config.yaml
head_dim: 32
norm_place: "pre"
positions: "rope"
init_std_o: 0.0
init_std_up: 0.0318
init_std_down: 0.0
beta2: 0.99
lr_head: 0.00952
schedule: "wsd"
Each number is 50 + 15 x the weight over its row's rms, rounded and kept within 0 to 99. Layers, rows and columns count from 0. The size before them is the row's rms in percent of the matrix's.

# down: layer 13 MLP down (transposed), 512x192, rms 0.101, rows 264-287, columns 96-191
# gate: layer 13 MLP gate, 512x192, rms 0.105, rows 265-288, columns 96-191
# up: layer 13 MLP up, 512x192, rms 0.112, rows 265-288, columns 96-191
down264 103:72 53 53 16 55 53 49 52 65 51 47 47 56 39 51 50 52 48 17 53 49 43 58 47 40 50 66 57 35 25 58 16 49 55 61 46 44 58 62 50 31 45 54 40 48 43 46 34 69 58 27 60 63 58 62 53 46 27 47 44 43 90 71 08 52 64 46 58 22 36 39 36 68 56 53 62 51 53 41 57 69 75 72 32 48 37 64 30 42 67 55 42 43 46 19 46
gate265 097:13 42 43 65 40 73 30 65 47 80 77 61 61 42 50 65 70 56 51 44 38 44 54 68 45 28 44 28 45 54 45 53 31 35 72 72 61 63 27 46 18 42 67 33 41 60 49 45 40 37 40 50 44 30 40 41 30 59 40 66 34 40 47 50 47 22 43 49 46 44 52 40 43 60 59 75 65 35 90 65 44 36 76 12 48 70 36 82 42 62 31 37 47 68 61 30
up265 090:56 37 60 38 36 86 66 30 70 54 51 41 17 38 42 38 34 41 60 50 39 50 44 41 55 81 40 48 46 58 57 71 40 37 61 44 57 38 68 52 46 28 61 30 71 73 60 39 27 58 41 68 35 44 42 52 69 23 41 34 31 44 77 45 53 49 54 32 37 74 50 41 24 46 39 42 84 53 55 49 41 51 61 29 38 66 50 48 10 52 65 47 23 45 23 23
down265 094:64 64 13 49 49 24 56 36 79 44 43 62 51 48 39 52 23 41 56 42 61 50 97 41 88 34 73 62 47 29 40 31 56 73 46 51 31 43 40 30 44 64 61 73 44 77 26 47 65 59 22 58 67 68 33 58 41 31 79 52 50 41 50 36 61 60 57 35 51 41 56 37 56 48 55 57 50 74 39 33 39 53 36 62 62 23 48 11 81 67 48 76 60 33 48 50
gate266 104:51 56 55 51 73 50 63 88 81 65 24 19 36 56 46 72 37 73 65 63 54 43 65 73 61 60 52 56 25 58 42 50 80 53 69 17 51 46 34 51 59 56 70 65 36 44 63 37 75 66 48 53 50 50 60 31 37 38 59 22 43 56 63 49 38 36 53 65 36 43 60 44 41 51 57 52 61 56 71 48 62 79 36 47 67 33 30 62 54 51 51 60 50 39 77 45
up266 106:50 40 40 63 45 48 58 50 68 68 30 50 45 34 71 86 61 06 36 50 53 61 22 48 47 42 25 51 50 62 59 40 55 52 78 39 61 40 40 63 48 44 37 73 41 52 33 46 29 53 45 46 55 40 60 49 45 29 54 56 44 65 46 82 44 49 31 31 65 43 65 53 75 45 74 74 63 72 63 39 52 43 48 47 39 42 55 61 65 65 32 53 63 68 29 59
down266 107:41 60 46 37 58 53 79 44 44 54 21 32 38 54 67 67 46 39 78 45 48 38 44 71 26 23 59 65 17 54 46 86 29 38 66 74 57 37 53 47 09 54 36 59 42 41 60 39 43 38 67 30 51 48 30 35 47 43 62 55 68 56 33 65 67 38 37 55 53 73 45 59 53 45 78 50 37 39 65 11 54 45 65 49 51 49 35 65 71 93 37 39 59 54 53 63
gate267 093:46 40 50 46 49 29 71 64 38 54 70 38 52 68 61 30 28 48 10 50 38 35 45 44 44 50 62 42 33 51 61 48 36 29 45 71 60 35 34 76 40 44 43 59 57 54 50 47 65 66 51 34 41 34 55 36 58 27 62 39 45 45 79 64 55 67 42 47 66 60 30 46 44 39 17 64 31 42 70 16 49 53 60 59 55 48 65 58 89 78 60 21 57 68 25 49
up267 083:75 86 33 60 32 27 36 55 55 50 25 59 49 69 70 44 55 17 57 91 56 60 41 54 57 50 49 42 57 49 53 50 63 59 26 40 59 59 33 30 91 50 37 53 50 75 36 51 42 42 41 41 51 75 53 42 59 42 69 52 60 55 53 43 44 40 73 79 49 41 31 65 31 60 50 54 41 54 46 44 48 66 37 39 64 76 65 74 47 41 55 41 42 55 50 64
down267 088:59 02 61 35 47 25 74 33 35 55 53 39 45 27 49 29 57 46 23 11 54 33 66 47 38 42 59 44 53 47 53 33 54 15 40 52 65 00 63 73 37 55 67 51 72 72 40 50 70 53 69 63 45 31 56 54 65 45 32 71 51 64 61 63 52 52 37 35 66 40 43 74 62 67 32 56 38 47 55 66 52 49 68 51 34 45 60 35 64 68 68 52 51 56 40 66
gate268 089:68 83 00 57 64 67 56 59 13 56 62 56 29 55 43 45 54 46 45 47 38 36 48 50 65 59 76 35 50 68 76 64 69 58 46 36 46 40 49 64 73 42 44 61 60 21 78 53 59 38 40 49 41 81 59 34 58 60 65 73 40 41 67 29 52 36 47 39 43 53 54 47 80 50 33 67 49 33 76 31 31 58 48 82 73 38 53 34 47 30 54 80 47 75 50 26
up268 086:70 61 74 44 23 24 48 53 25 25 66 51 36 48 30 45 40 53 30 33 52 40 60 46 66 32 73 64 37 64 37 37 63 46 71 38 56 50 30 57 39 37 55 55 55 35 28 55 92 41 60 53 59 45 48 24 57 60 57 54 57 53 72 55 53 52 54 61 50 54 35 76 47 37 41 43 29 55 63 63 77 16 34 51 59 50 72 63 61 72 57 33 52 51 68 47
down268 094:74 25 51 29 63 69 56 54 57 55 46 44 63 56 69 70 43 53 59 40 59 32 46 44 67 47 31 51 25 44 58 68 22 42 57 36 33 21 34 50 42 44 74 23 30 27 59 38 25 64 35 45 57 34 50 57 72 64 52 28 26 54 38 57 40 71 37 57 45 34 61 09 51 47 51 31 72 37 51 34 58 48 54 52 33 53 29 74 40 56 61 39 52 55 42 43
gate269 088:77 58 33 23 38 74 59 43 64 32 31 76 37 59 60 71 49 49 71 48 62 50 34 49 33 36 55 33 63 41 50 34 86 44 25 47 52 59 38 33 57 52 52 18 37 50 86 39 56 37 67 35 45 49 52 39 36 65 64 48 31 70 50 06 53 57 57 57 40 52 41 58 53 68 60 25 10 46 60 40 69 54 47 79 72 54 59 54 52 36 62 52 40 64 45 44
up269 082:51 47 48 40 45 45 57 54 39 50 44 70 44 39 45 86 68 45 68 58 29 49 62 41 63 55 46 45 44 58 55 46 81 56 57 58 56 41 37 76 42 71 74 35 41 69 68 38 61 63 47 57 54 75 59 25 18 64 25 39 81 71 86 43 70 29 50 52 52 67 49 31 49 50 47 60 60 24 65 34 21 38 71 52 24 68 48 28 56 57 52 31 50 49 65 43
down269 087:45 47 34 35 70 44 49 53 48 19 60 67 88 41 27 38 56 52 69 53 61 49 40 43 31 72 59 32 39 55 23 33 49 46 37 18 70 63 59 65 49 64 26 42 62 38 54 51 52 56 70 28 39 36 58 40 61 59 46 93 44 49 45 47 52 21 67 28 25 37 67 58 57 70 55 34 35 63 53 63 56 67 67 58 50 55 79 58 34 34 45 45 48 59 54 58
gate270 102:43 49 68 55 68 76 55 43 63 46 44 49 68 39 66 52 67 32 44 67 38 70 36 28 61 56 34 42 32 78 57 48 70 47 58 41 54 18 32 30 33 73 48 50 19 34 50 59 42 44 36 47 57 69 43 77 62 58 39 72 78 54 57 24 82 55 32 51 70 53 71 62 51 56 67 73 64 19 27 54 21 52 48 52 61 44 37 52 35 55 23 47 31 56 33 58
up270 100:63 55 43 78 40 60 31 37 53 40 77 80 64 70 39 55 46 44 51 46 65 52 66 62 51 29 51 75 86 62 32 40 66 56 33 50 68 44 59 39 45 62 65 40 40 45 51 52 46 48 36 60 33 57 27 84 36 41 57 56 48 48 57 44 22 52 68 60 38 42 36 39 88 48 48 70 68 63 44 38 45 44 59 48 51 51 68 67 51 87 39 57 81 44 77 12
down270 104:62 73 68 41 32 59 52 24 60 35 56 48 43 38 71 40 47 64 63 46 73 21 40 57 45 29 58 55 63 66 76 62 14 37 51 62 70 36 57 46 53 51 76 28 33 41 69 32 40 32 68 65 48 53 48 41 52 38 55 45 27 54 39 41 27 85 74 70 14 35 35 55 65 82 73 34 42 49 39 40 76 44 64 51 55 58 49 46 54 56 49 44 64 52 24 51
gate271 095:48 61 50 39 54 64 43 53 77 45 33 53 44 56 68 62 52 78 43 62 75 47 32 66 48 40 57 70 27 86 68 46 45 19 60 66 68 65 44 62 56 74 73 38 22 27 65 29 53 56 30 39 48 35 36 33 47 23 46 66 38 47 32 71 68 21 57 40 32 53 43 30 41 44 50 29 37 54 58 36 44 43 71 37 73 27 45 61 67 43 34 57 33 55 58 53
up271 104:41 47 35 22 55 52 72 56 37 26 64 45 32 58 80 31 41 45 45 31 25 25 86 50 43 59 39 63 60 57 61 79 32 64 35 40 23 30 40 43 48 41 42 62 68 59 48 64 29 46 58 40 56 50 42 41 62 62 50 43 61 24 89 61 11 45 37 58 75 73 62 53 46 50 35 64 74 32 55 59 55 55 29 74 63 45 47 55 40 54 45 26 57 40 39 53
down271 098:40 73 57 84 40 28 57 45 60 79 44 63 56 54 58 45 55 28 52 44 44 49 66 38 60 23 36 47 64 45 56 79 79 58 36 99 52 37 35 56 45 36 44 63 57 48 63 35 59 71 63 43 47 53 56 49 57 58 50 71 30 78 31 38 50 58 69 40 53 34 41 46 49 65 70 43 41 63 47 58 48 29 48 40 40 90 30 58 51 45 66 44 51 50 57 03
gate272 084:39 51 66 49 47 49 47 43 43 22 24 58 66 33 64 63 56 39 33 64 41 40 45 55 67 83 58 52 40 58 37 43 67 25 49 42 56 65 53 41 51 46 45 39 55 52 57 53 56 54 75 47 39 51 61 46 07 55 62 48 63 64 51 83 62 57 37 59 43 71 47 30 51 44 38 63 67 26 47 61 40 70 68 66 32 39 66 47 25 64 55 90 53 54 26 83
up272 080:13 56 43 39 60 57 63 39 63 50 72 79 71 63 53 30 61 21 45 75 46 57 39 32 60 43 45 74 54 52 51 45 57 52 28 78 56 41 37 58 51 68 45 56 60 55 65 54 41 38 54 45 23 40 57 57 57 29 55 62 59 56 62 32 36 46 48 26 56 45 47 21 45 65 59 47 50 52 46 54 55 64 56 26 28 44 64 40 47 71 41 50 54 63 54 04
down272 087:45 06 49 68 50 30 36 76 40 42 47 24 43 55 64 66 30 56 64 68 54 52 57 45 62 82 57 27 63 61 52 65 31 77 46 30 48 55 22 58 61 34 76 55 52 46 45 39 51 39 65 61 62 56 60 25 41 58 69 70 53 46 72 47 37 61 33 48 39 47 52 57 41 35 68 70 81 39 55 36 26 47 39 53 53 38 39 68 75 44 61 68 60 60 38 55
gate273 095:66 49 64 59 69 37 79 47 46 37 51 48 67 47 75 42 65 32 63 33 43 75 50 54 31 82 38 20 34 48 46 74 53 54 26 74 92 39 23 59 60 39 46 52 47 30 35 43 54 81 62 52 70 38 19 72 36 67 41 49 44 55 44 50 65 64 50 22 69 34 21 52 45 67 84 43 59 42 34 66 52 36 57 48 36 46 37 69 62 50 62 22 37 42 54 64
up273 092:29 51 78 76 41 51 59 59 45 49 57 43 45 51 23 35 32 87 60 26 52 59 55 65 50 72 37 64 47 57 25 45 18 61 49 58 31 38 58 48 68 39 43 44 33 39 64 51 30 38 38 77 66 30 51 37 68 56 46 44 52 57 53 78 61 40 24 32 29 49 71 28 52 48 37 42 56 52 57 42 36 53 44 61 59 41 27 59 47 27 28 55 79 48 81 57
down273 096:38 99 34 41 77 46 74 57 55 50 02 56 82 28 46 46 45 37 38 78 65 38 41 56 23 23 58 40 39 50 31 36 34 42 58 84 59 46 36 48 51 57 45 63 63 21 59 69 43 39 41 40 44 35 38 50 65 57 60 52 31 35 54 63 41 52 67 39 71 39 41 57 37 43 50 62 27 44 74 37 46 53 49 63 37 63 66 67 35 58 63 66 47 51 55 41
gate274 128:46 62 52 42 56 73 55 57 71 52 53 81 61 80 65 44 56 41 59 51 53 71 70 23 56 37 56 67 23 62 37 37 89 13 68 70 70 64 51 25 52 53 52 71 50 65 21 35 53 64 25 64 55 50 29 55 51 51 40 50 58 33 60 25 71 41 31 53 67 56 57 56 46 54 49 60 46 41 62 49 75 32 44 50 58 99 41 46 64 34 54 37 43 28 52 50
up274 166:51 57 37 59 58 59 59 56 51 70 22 31 45 20 41 29 39 68 64 41 34 28 53 61 50 73 57 43 53 42 56 77 27 70 47 18 43 41 73 45 46 57 55 41 32 62 65 49 41 35 67 60 38 46 65 55 66 40 51 34 65 36 32 68 33 32 69 13 41 45 52 62 72 60 74 29 34 70 54 56 37 70 69 47 47 38 45 60 36 64 60 64 56 46 33 21
down274 132:45 99 43 56 60 50 26 73 38 73 48 47 29 53 47 50 50 42 32 23 33 45 56 35 36 46 50 37 46 38 41 65 39 63 70 48 53 49 52 45 37 43 46 60 41 53 36 60 44 36 49 48 48 68 55 54 73 32 54 24 42 44 44 52 35 48 65 35 62 57 50 64 67 39 53 39 65 58 55 40 63 58 51 37 40 47 48 53 57 64 43 88 53 31 45 44
gate275 073:53 44 54 48 42 53 27 54 41 42 52 67 93 47 44 21 56 37 41 74 63 39 48 67 43 44 56 35 65 56 51 30 64 23 68 73 52 61 60 22 55 63 56 39 44 49 76 38 42 57 66 20 56 53 39 64 91 63 75 55 43 63 68 51 59 43 41 34 51 39 53 64 44 63 29 57 43 63 68 45 22 53 64 46 32 30 64 65 28 53 30 70 61 68 25 72
up275 075:27 63 56 57 47 49 70 39 82 49 46 44 67 10 23 69 42 30 33 72 57 23 39 49 57 43 63 47 42 51 37 52 36 45 68 77 62 27 65 52 61 83 60 30 58 44 75 42 57 49 33 62 24 56 47 54 50 32 89 76 56 48 46 43 64 54 38 27 48 36 40 31 53 32 34 62 44 28 36 66 67 64 39 33 43 50 55 61 65 78 50 32 40 24 60 60
down275 074:60 51 24 58 57 54 56 52 23 67 55 40 53 53 63 40 31 47 34 27 45 34 63 47 41 65 62 53 55 43 76 34 26 45 47 42 50 50 46 76 27 21 70 46 55 54 52 71 39 46 47 60 46 26 58 39 71 57 43 41 44 47 50 81 35 51 54 65 33 71 67 48 47 61 10 26 59 50 54 34 47 43 59 42 70 60 56 28 70 62 62 55 61 40 56 61
gate276 114:47 57 44 77 57 61 44 73 63 69 43 52 56 63 54 32 40 46 57 75 46 41 28 63 42 59 41 41 37 61 51 54 72 63 50 49 67 51 45 46 61 43 59 32 44 46 60 32 44 41 30 62 62 54 60 55 83 56 64 30 49 45 49 37 22 62 60 25 72 57 53 52 60 41 28 46 63 75 46 16 40 44 49 46 63 44 65 46 62 27 48 57 51 71 50 28
up276 127:60 56 55 53 42 46 47 45 53 60 57 41 39 56 55 42 46 54 55 54 34 61 72 47 57 18 65 50 34 51 84 36 56 36 70 76 81 38 48 13 34 65 62 69 44 33 48 46 33 65 29 52 49 60 62 36 64 55 34 39 53 69 46 60 25 46 75 84 65 45 56 53 12 25 34 38 37 58 70 40 50 54 52 38 50 68 40 40 36 58 33 53 53 40 46 51
down276 106:52 16 33 42 05 59 35 48 65 32 65 42 39 54 47 32 55 30 48 84 68 43 44 42 60 39 48 66 42 63 32 58 56 32 51 40 37 59 43 64 70 40 62 55 38 62 16 46 58 48 44 53 64 37 54 50 55 52 48 62 30 59 60 52 27 65 45 60 33 45 42 69 64 67 55 34 64 24 45 72 63 49 61 49 39 57 48 49 45 82 34 38 12 48 12 65
gate277 108:69 51 44 37 39 37 22 43 57 54 28 51 45 62 45 72 85 35 46 72 44 30 43 37 62 45 49 49 47 57 43 49 51 27 50 65 62 67 64 19 45 44 52 45 36 44 59 61 25 72 50 51 58 51 43 51 67 24 66 44 40 42 42 17 13 17 41 55 54 40 35 44 33 62 82 46 56 56 65 65 52 49 48 37 46 61 32 65 44 25 86 58 55 55 71 54
up277 101:40 28 55 27 33 65 52 60 56 70 40 53 18 54 49 36 43 35 51 36 64 60 73 44 35 24 52 36 44 50 49 29 54 68 55 44 49 42 36 66 34 46 57 58 37 43 46 51 31 42 58 47 68 62 63 37 44 46 60 04 26 57 31 28 65 51 68 64 29 58 62 59 63 39 47 26 37 57 63 15 39 45 50 51 30 76 31 69 52 35 30 70 56 63 42 47
down277 104:42 00 52 55 71 54 41 72 42 37 24 63 86 63 44 55 51 32 54 57 56 51 53 75 46 72 42 44 54 57 51 56 41 48 58 75 52 30 09 39 81 99 82 51 63 67 47 54 56 48 70 65 66 38 84 33 60 49 38 56 54 56 53 39 38 47 53 48 53 36 55 33 25 65 54 61 51 36 47 44 49 40 61 65 35 47 46 58 29 79 34 40 56 42 40 52
gate278 094:60 59 67 65 72 24 48 23 80 68 41 41 61 46 45 58 72 67 38 62 69 69 70 58 30 57 65 72 38 63 41 41 48 58 60 42 44 41 56 50 66 43 48 67 37 38 78 52 59 39 44 39 83 56 49 64 51 23 84 51 31 66 56 56 23 50 63 49 53 60 66 54 32 47 53 42 30 61 47 63 38 54 48 30 57 51 54 29 36 60 28 50 47 23 33 63
up278 087:47 42 66 28 51 66 59 47 44 57 47 32 46 43 53 67 49 62 38 48 62 46 23 41 58 49 50 58 71 60 58 55 44 59 58 25 47 15 70 56 41 59 44 49 52 48 66 51 20 46 41 45 76 42 60 32 73 87 36 31 53 46 33 38 69 77 69 38 27 55 64 62 60 64 46 15 47 17 53 61 62 47 74 47 35 31 53 10 32 68 63 28 55 56 38 48
down278 091:36 29 44 89 33 57 27 39 53 62 68 62 43 69 59 58 54 64 62 47 53 47 41 12 72 47 63 53 50 44 71 51 44 45 59 41 83 80 61 49 77 57 08 41 77 79 37 61 27 47 83 75 53 50 48 65 68 52 69 42 39 38 54 45 53 53 43 72 55 51 67 50 63 50 39 51 49 35 40 43 40 51 49 44 56 65 67 54 38 25 40 26 63 59 45 30
gate279 096:40 58 71 34 75 49 45 53 63 38 35 58 38 56 65 33 60 84 58 52 57 72 53 40 53 34 32 57 43 47 42 47 78 24 68 64 16 39 74 58 39 33 59 35 23 37 71 38 49 48 58 41 71 60 13 61 33 50 59 42 73 38 40 46 55 47 24 37 54 61 56 30 49 35 60 38 70 48 51 57 33 46 72 52 49 47 45 31 60 58 71 19 22 55 52 29
up279 103:38 51 51 39 53 34 48 36 40 56 50 46 47 57 17 57 58 52 58 75 36 47 62 47 40 62 66 33 80 84 57 44 76 18 70 82 61 40 32 48 62 63 48 48 78 45 45 62 50 51 46 82 45 38 62 56 51 39 40 36 66 61 42 43 37 50 84 34 42 58 47 27 71 44 58 67 57 53 43 43 74 57 53 41 32 67 57 51 78 57 61 74 42 68 67 29
down279 103:48 46 33 62 68 37 28 47 32 62 30 64 54 43 35 62 44 37 44 61 45 51 64 44 35 40 33 42 50 59 57 50 26 72 52 67 55 24 89 72 29 66 62 32 52 39 54 73 48 49 20 41 53 42 39 75 12 24 06 35 73 31 60 64 54 68 37 56 64 69 32 24 30 40 58 66 61 62 68 52 70 41 64 32 32 67 45 55 38 41 73 50 50 63 55 53
gate280 095:73 48 43 68 62 58 38 19 38 66 40 63 68 86 50 36 38 54 64 44 71 32 32 37 30 84 72 52 49 70 65 54 43 64 70 48 47 40 50 40 37 77 71 48 52 32 65 39 72 53 59 62 50 70 49 39 45 80 44 69 50 53 61 33 26 90 47 58 68 43 46 42 30 55 43 54 24 62 46 45 57 62 66 54 70 39 74 39 53 74 79 81 33 44 31 57
up280 088:39 63 29 42 70 47 16 50 68 30 53 47 61 43 61 37 43 61 52 61 54 58 28 42 44 51 64 49 53 36 38 43 71 94 42 66 64 90 66 60 62 36 33 53 54 51 25 67 24 32 68 29 51 62 50 73 44 44 78 51 46 57 44 55 33 45 49 58 50 60 63 49 64 50 54 53 39 50 42 61 33 35 54 50 62 69 39 66 38 60 52 41 64 38 54 74
down280 093:70 68 69 58 32 38 64 56 37 48 31 37 36 45 50 43 53 46 74 41 47 21 41 60 22 68 39 51 37 60 55 59 12 33 54 42 47 29 53 52 35 93 64 24 63 35 81 51 50 35 23 72 58 40 42 43 54 44 28 31 62 38 56 56 45 59 56 55 49 45 38 55 44 48 50 66 37 46 77 35 57 61 48 58 48 63 66 40 60 45 67 61 39 53 41 18
gate281 096:31 59 64 59 37 60 51 52 51 31 38 46 33 49 47 30 52 62 44 39 52 76 26 63 51 51 57 47 82 27 49 58 51 33 57 55 29 57 52 55 55 39 63 61 33 51 47 52 47 57 31 44 48 42 56 45 48 49 71 81 53 41 39 57 67 56 51 57 67 58 60 38 45 79 51 00 51 62 19 45 39 56 50 69 70 89 53 71 45 44 31 17 42 28 27 58
up281 100:57 31 67 69 49 44 49 43 53 42 06 39 45 39 41 36 61 44 56 46 54 28 21 27 66 72 66 36 71 48 30 52 61 57 33 29 10 56 44 31 65 33 30 41 40 53 67 26 36 52 52 34 58 44 74 70 43 62 73 60 74 48 52 72 73 66 49 47 52 60 44 37 65 47 86 40 67 69 33 39 49 44 40 50 72 57 29 62 48 44 31 38 55 47 51 57
down281 096:55 00 55 23 43 52 50 51 44 65 33 61 61 49 24 46 38 43 56 52 32 46 65 45 50 63 62 48 39 73 64 58 97 57 54 40 68 35 43 47 53 64 42 38 54 34 43 47 58 51 86 45 59 49 43 69 21 62 07 41 55 59 68 37 56 49 27 53 25 64 69 29 54 50 57 55 20 33 72 46 45 70 86 56 42 20 58 34 48 58 80 72 41 43 86 44
gate282 110:71 62 27 67 59 59 68 53 68 58 48 48 49 62 36 43 71 49 56 53 23 49 51 47 51 31 73 37 41 31 56 59 58 79 74 73 52 69 56 36 52 43 53 40 45 42 48 49 54 60 45 54 49 61 49 82 68 06 74 40 78 41 48 36 52 54 53 28 48 59 53 41 26 46 34 69 32 60 49 45 37 33 42 32 79 42 57 48 57 32 56 52 62 69 40 28
up282 121:69 50 48 53 45 54 74 43 47 39 56 52 51 47 56 46 75 50 32 50 52 68 36 34 75 45 52 25 39 26 71 55 49 51 52 79 61 36 36 73 50 56 52 56 42 35 48 45 37 59 61 72 32 38 24 80 63 53 63 56 77 19 50 55 38 51 37 39 40 81 55 64 31 54 41 54 31 50 32 19 33 41 42 19 66 34 70 40 73 12 51 44 32 52 44 22
down282 108:50 60 61 44 37 08 44 70 54 31 66 48 69 60 45 54 71 31 39 39 47 65 57 23 54 73 39 60 40 63 23 65 63 40 67 28 52 65 36 57 37 29 67 43 54 54 77 42 37 52 75 34 55 51 56 75 36 61 57 57 56 46 42 45 40 67 38 55 58 50 61 55 52 57 17 36 75 45 48 76 53 36 43 55 47 45 42 47 48 29 63 47 54 36 30 41
gate283 097:46 52 52 20 29 59 53 71 46 46 34 63 36 62 54 62 57 17 52 44 42 55 29 37 77 73 49 68 66 32 53 66 64 57 60 39 64 35 72 37 55 57 62 44 38 55 80 58 35 62 43 30 39 59 49 57 39 63 64 69 49 38 60 55 23 55 50 49 36 47 40 58 64 81 68 49 62 49 29 49 38 27 39 44 48 69 76 36 44 71 59 37 42 65 38 45
up283 088:31 74 37 40 70 41 49 78 33 45 36 55 31 51 62 64 64 49 47 21 58 36 56 17 52 22 49 61 51 52 37 18 28 50 33 35 80 64 53 66 23 58 28 45 74 43 37 24 79 27 64 64 49 33 61 81 34 50 41 25 57 43 81 55 52 39 45 56 22 37 47 61 39 38 63 72 67 61 51 27 59 41 53 07 27 27 37 38 42 56 24 58 59 37 33 07
down283 090:59 39 50 44 24 46 70 46 79 42 57 54 41 55 49 54 29 40 50 94 72 41 46 46 49 79 52 61 48 51 55 67 47 53 44 83 33 32 46 28 31 67 44 44 51 50 63 66 47 40 45 29 34 39 59 28 38 59 52 50 73 69 45 39 63 59 37 58 67 44 38 49 66 45 47 05 47 53 31 51 62 31 44 79 31 48 41 14 61 52 48 30 36 43 70 43
gate284 078:50 41 18 44 34 45 75 61 39 34 59 62 32 42 53 69 68 38 80 36 72 57 49 68 45 47 29 69 48 57 29 47 45 62 26 14 56 62 45 80 38 44 48 63 61 42 33 63 46 51 43 47 66 34 64 43 50 51 31 50 44 44 42 30 33 41 49 71 54 34 41 39 53 63 66 42 68 40 42 76 54 51 44 65 62 57 54 51 16 59 40 43 72 31 64 42
up284 077:49 50 72 25 40 50 62 54 55 37 55 55 21 55 64 51 53 55 64 45 67 84 50 58 44 26 55 61 59 62 35 36 59 64 33 26 39 70 37 67 96 40 35 51 62 32 49 50 47 56 58 69 61 47 66 58 43 83 30 55 59 57 43 59 19 55 52 69 45 59 41 50 34 54 59 46 53 60 44 53 39 40 19 45 65 51 40 56 48 50 47 63 41 59 44 39
down284 078:59 07 39 77 69 56 10 65 54 54 34 38 44 59 41 59 36 56 41 16 62 46 62 26 54 77 68 33 44 60 35 44 52 47 61 45 32 46 67 31 33 37 36 68 51 76 47 59 76 30 39 44 70 67 57 61 46 43 50 53 28 37 45 54 51 56 81 56 51 35 54 59 52 49 51 54 68 37 47 34 45 46 80 53 25 57 68 27 76 58 66 47 79 53 54 16
gate285 086:41 54 18 62 64 64 57 75 20 23 51 31 39 49 69 61 56 53 47 45 79 59 64 61 30 42 70 48 45 57 42 38 31 50 25 72 81 38 40 50 44 66 57 55 53 58 56 58 40 65 57 71 53 41 76 46 57 46 60 54 45 55 45 40 31 48 71 80 22 12 47 00 55 41 78 44 56 40 62 54 42 64 63 95 51 53 36 45 69 24 45 51 50 80 54 51
up285 088:63 70 54 38 35 44 59 64 38 35 51 44 48 54 55 74 40 75 56 52 66 48 53 46 45 40 49 69 57 44 43 65 67 30 73 18 42 78 57 50 34 64 53 32 70 49 42 30 51 43 42 25 58 60 25 39 52 72 42 52 57 22 80 57 70 37 54 69 74 35 64 65 69 52 44 51 42 38 68 55 62 48 55 42 47 44 69 23 07 55 66 59 63 72 57 58
down285 090:46 99 24 48 72 46 46 55 60 56 34 45 30 74 35 32 25 31 48 29 43 48 37 40 46 44 48 31 43 52 67 19 40 53 52 51 65 41 68 45 37 60 65 71 39 63 48 64 28 72 00 73 65 60 50 53 28 33 54 66 35 46 22 45 49 54 73 57 74 65 57 42 70 59 45 54 73 57 40 59 53 62 58 60 58 74 34 34 73 37 54 55 44 58 49 50
gate286 118:59 54 65 26 75 41 53 50 54 54 52 66 62 64 33 44 35 31 39 47 57 67 47 16 59 61 42 46 54 49 60 35 69 20 56 77 47 36 05 59 55 28 39 57 52 32 52 69 61 38 17 61 43 81 46 38 99 40 49 56 40 48 44 55 72 55 20 32 38 43 22 78 53 44 52 45 26 32 49 52 67 32 57 56 54 44 62 42 67 44 49 33 31 40 54 36
up286 114:39 56 59 52 41 51 31 54 84 47 78 38 60 70 49 29 58 59 56 50 64 19 63 31 52 59 67 40 46 65 70 64 20 49 44 59 34 72 63 41 39 63 44 51 53 64 49 31 65 77 46 68 48 71 48 61 48 47 50 63 41 38 49 48 65 43 56 50 65 55 29 34 36 21 54 69 46 54 58 75 74 61 49 35 63 41 27 47 55 56 58 31 65 42 50 72
down286 114:65 38 97 62 50 58 15 51 42 39 74 38 36 59 42 68 60 33 47 30 62 53 29 56 55 69 43 57 55 35 40 49 46 46 57 26 40 50 42 63 78 36 49 37 65 72 29 54 47 35 75 53 80 42 39 43 99 61 50 34 60 60 63 72 62 71 44 56 55 58 54 42 44 36 83 57 69 24 56 67 43 60 55 42 31 61 32 43 51 49 69 29 34 59 48 53
gate287 067:67 20 27 61 64 41 65 38 56 59 58 33 72 61 42 56 28 37 31 17 61 62 63 49 47 49 50 27 42 54 58 39 47 58 50 34 40 65 61 32 36 48 74 47 77 58 56 58 45 22 28 41 35 28 57 45 43 41 47 34 19 15 59 51 58 55 66 50 42 53 63 48 31 28 39 56 54 52 59 46 57 68 65 53 45 57 13 44 71 39 50 66 30 45 50 30
up287 074:38 79 46 57 49 48 41 46 70 46 51 83 72 67 45 34 52 59 27 41 81 46 50 42 27 54 39 48 57 44 61 39 63 46 79 40 60 48 53 47 43 43 78 49 85 65 53 61 48 41 53 25 37 41 31 63 88 74 32 33 51 18 73 56 52 62 57 41 68 31 51 51 70 60 64 46 39 50 51 49 40 34 53 45 28 60 57 60 57 74 45 45 16 54 56 53
down287 075:49 51 53 56 54 47 43 71 19 65 31 12 44 24 72 61 43 54 41 44 24 50 61 47 59 72 53 36 23 58 56 73 18 49 41 37 41 44 34 48 40 59 54 52 32 46 53 55 46 44 62 83 55 50 69 48 47 44 46 54 29 66 49 63 36 50 65 59 46 73 56 68 42 29 49 49 70 41 54 22 48 65 49 69 38 42 54 16 41 60 84 42 82 62 32 58
gate288 096:52 44 51 57 72 48 52 31 65 32 53 56 27 38 82 68 52 40 67 42 76 56 58 20 50 54 42 58 24 54 63 54 53 34 43 43 43 62 58 46 64 42 45 22 38 64 43 68 50 59 55 55 67 52 50 40 63 60 78 61 84 34 52 21 59 61 75 62 55 47 46 70 67 21 58 52 68 53 39 42 49 38 19 19 72 21 50 59 39 23 59 34 61 42 47 49
up288 097:48 38 41 73 47 23 40 42 34 62 33 54 50 55 36 58 29 67 65 40 51 35 34 53 48 81 47 57 45 43 48 59 66 48 58 53 50 55 75 64 66 49 42 41 48 44 35 38 70 59 61 63 52 57 55 65 57 74 51 69 56 65 45 65 39 73 53 79 43 46 65 47 34 45 70 50 62 62 52 23 70 43 61 35 37 39 35 42 49 57 41 44 56 72 34 59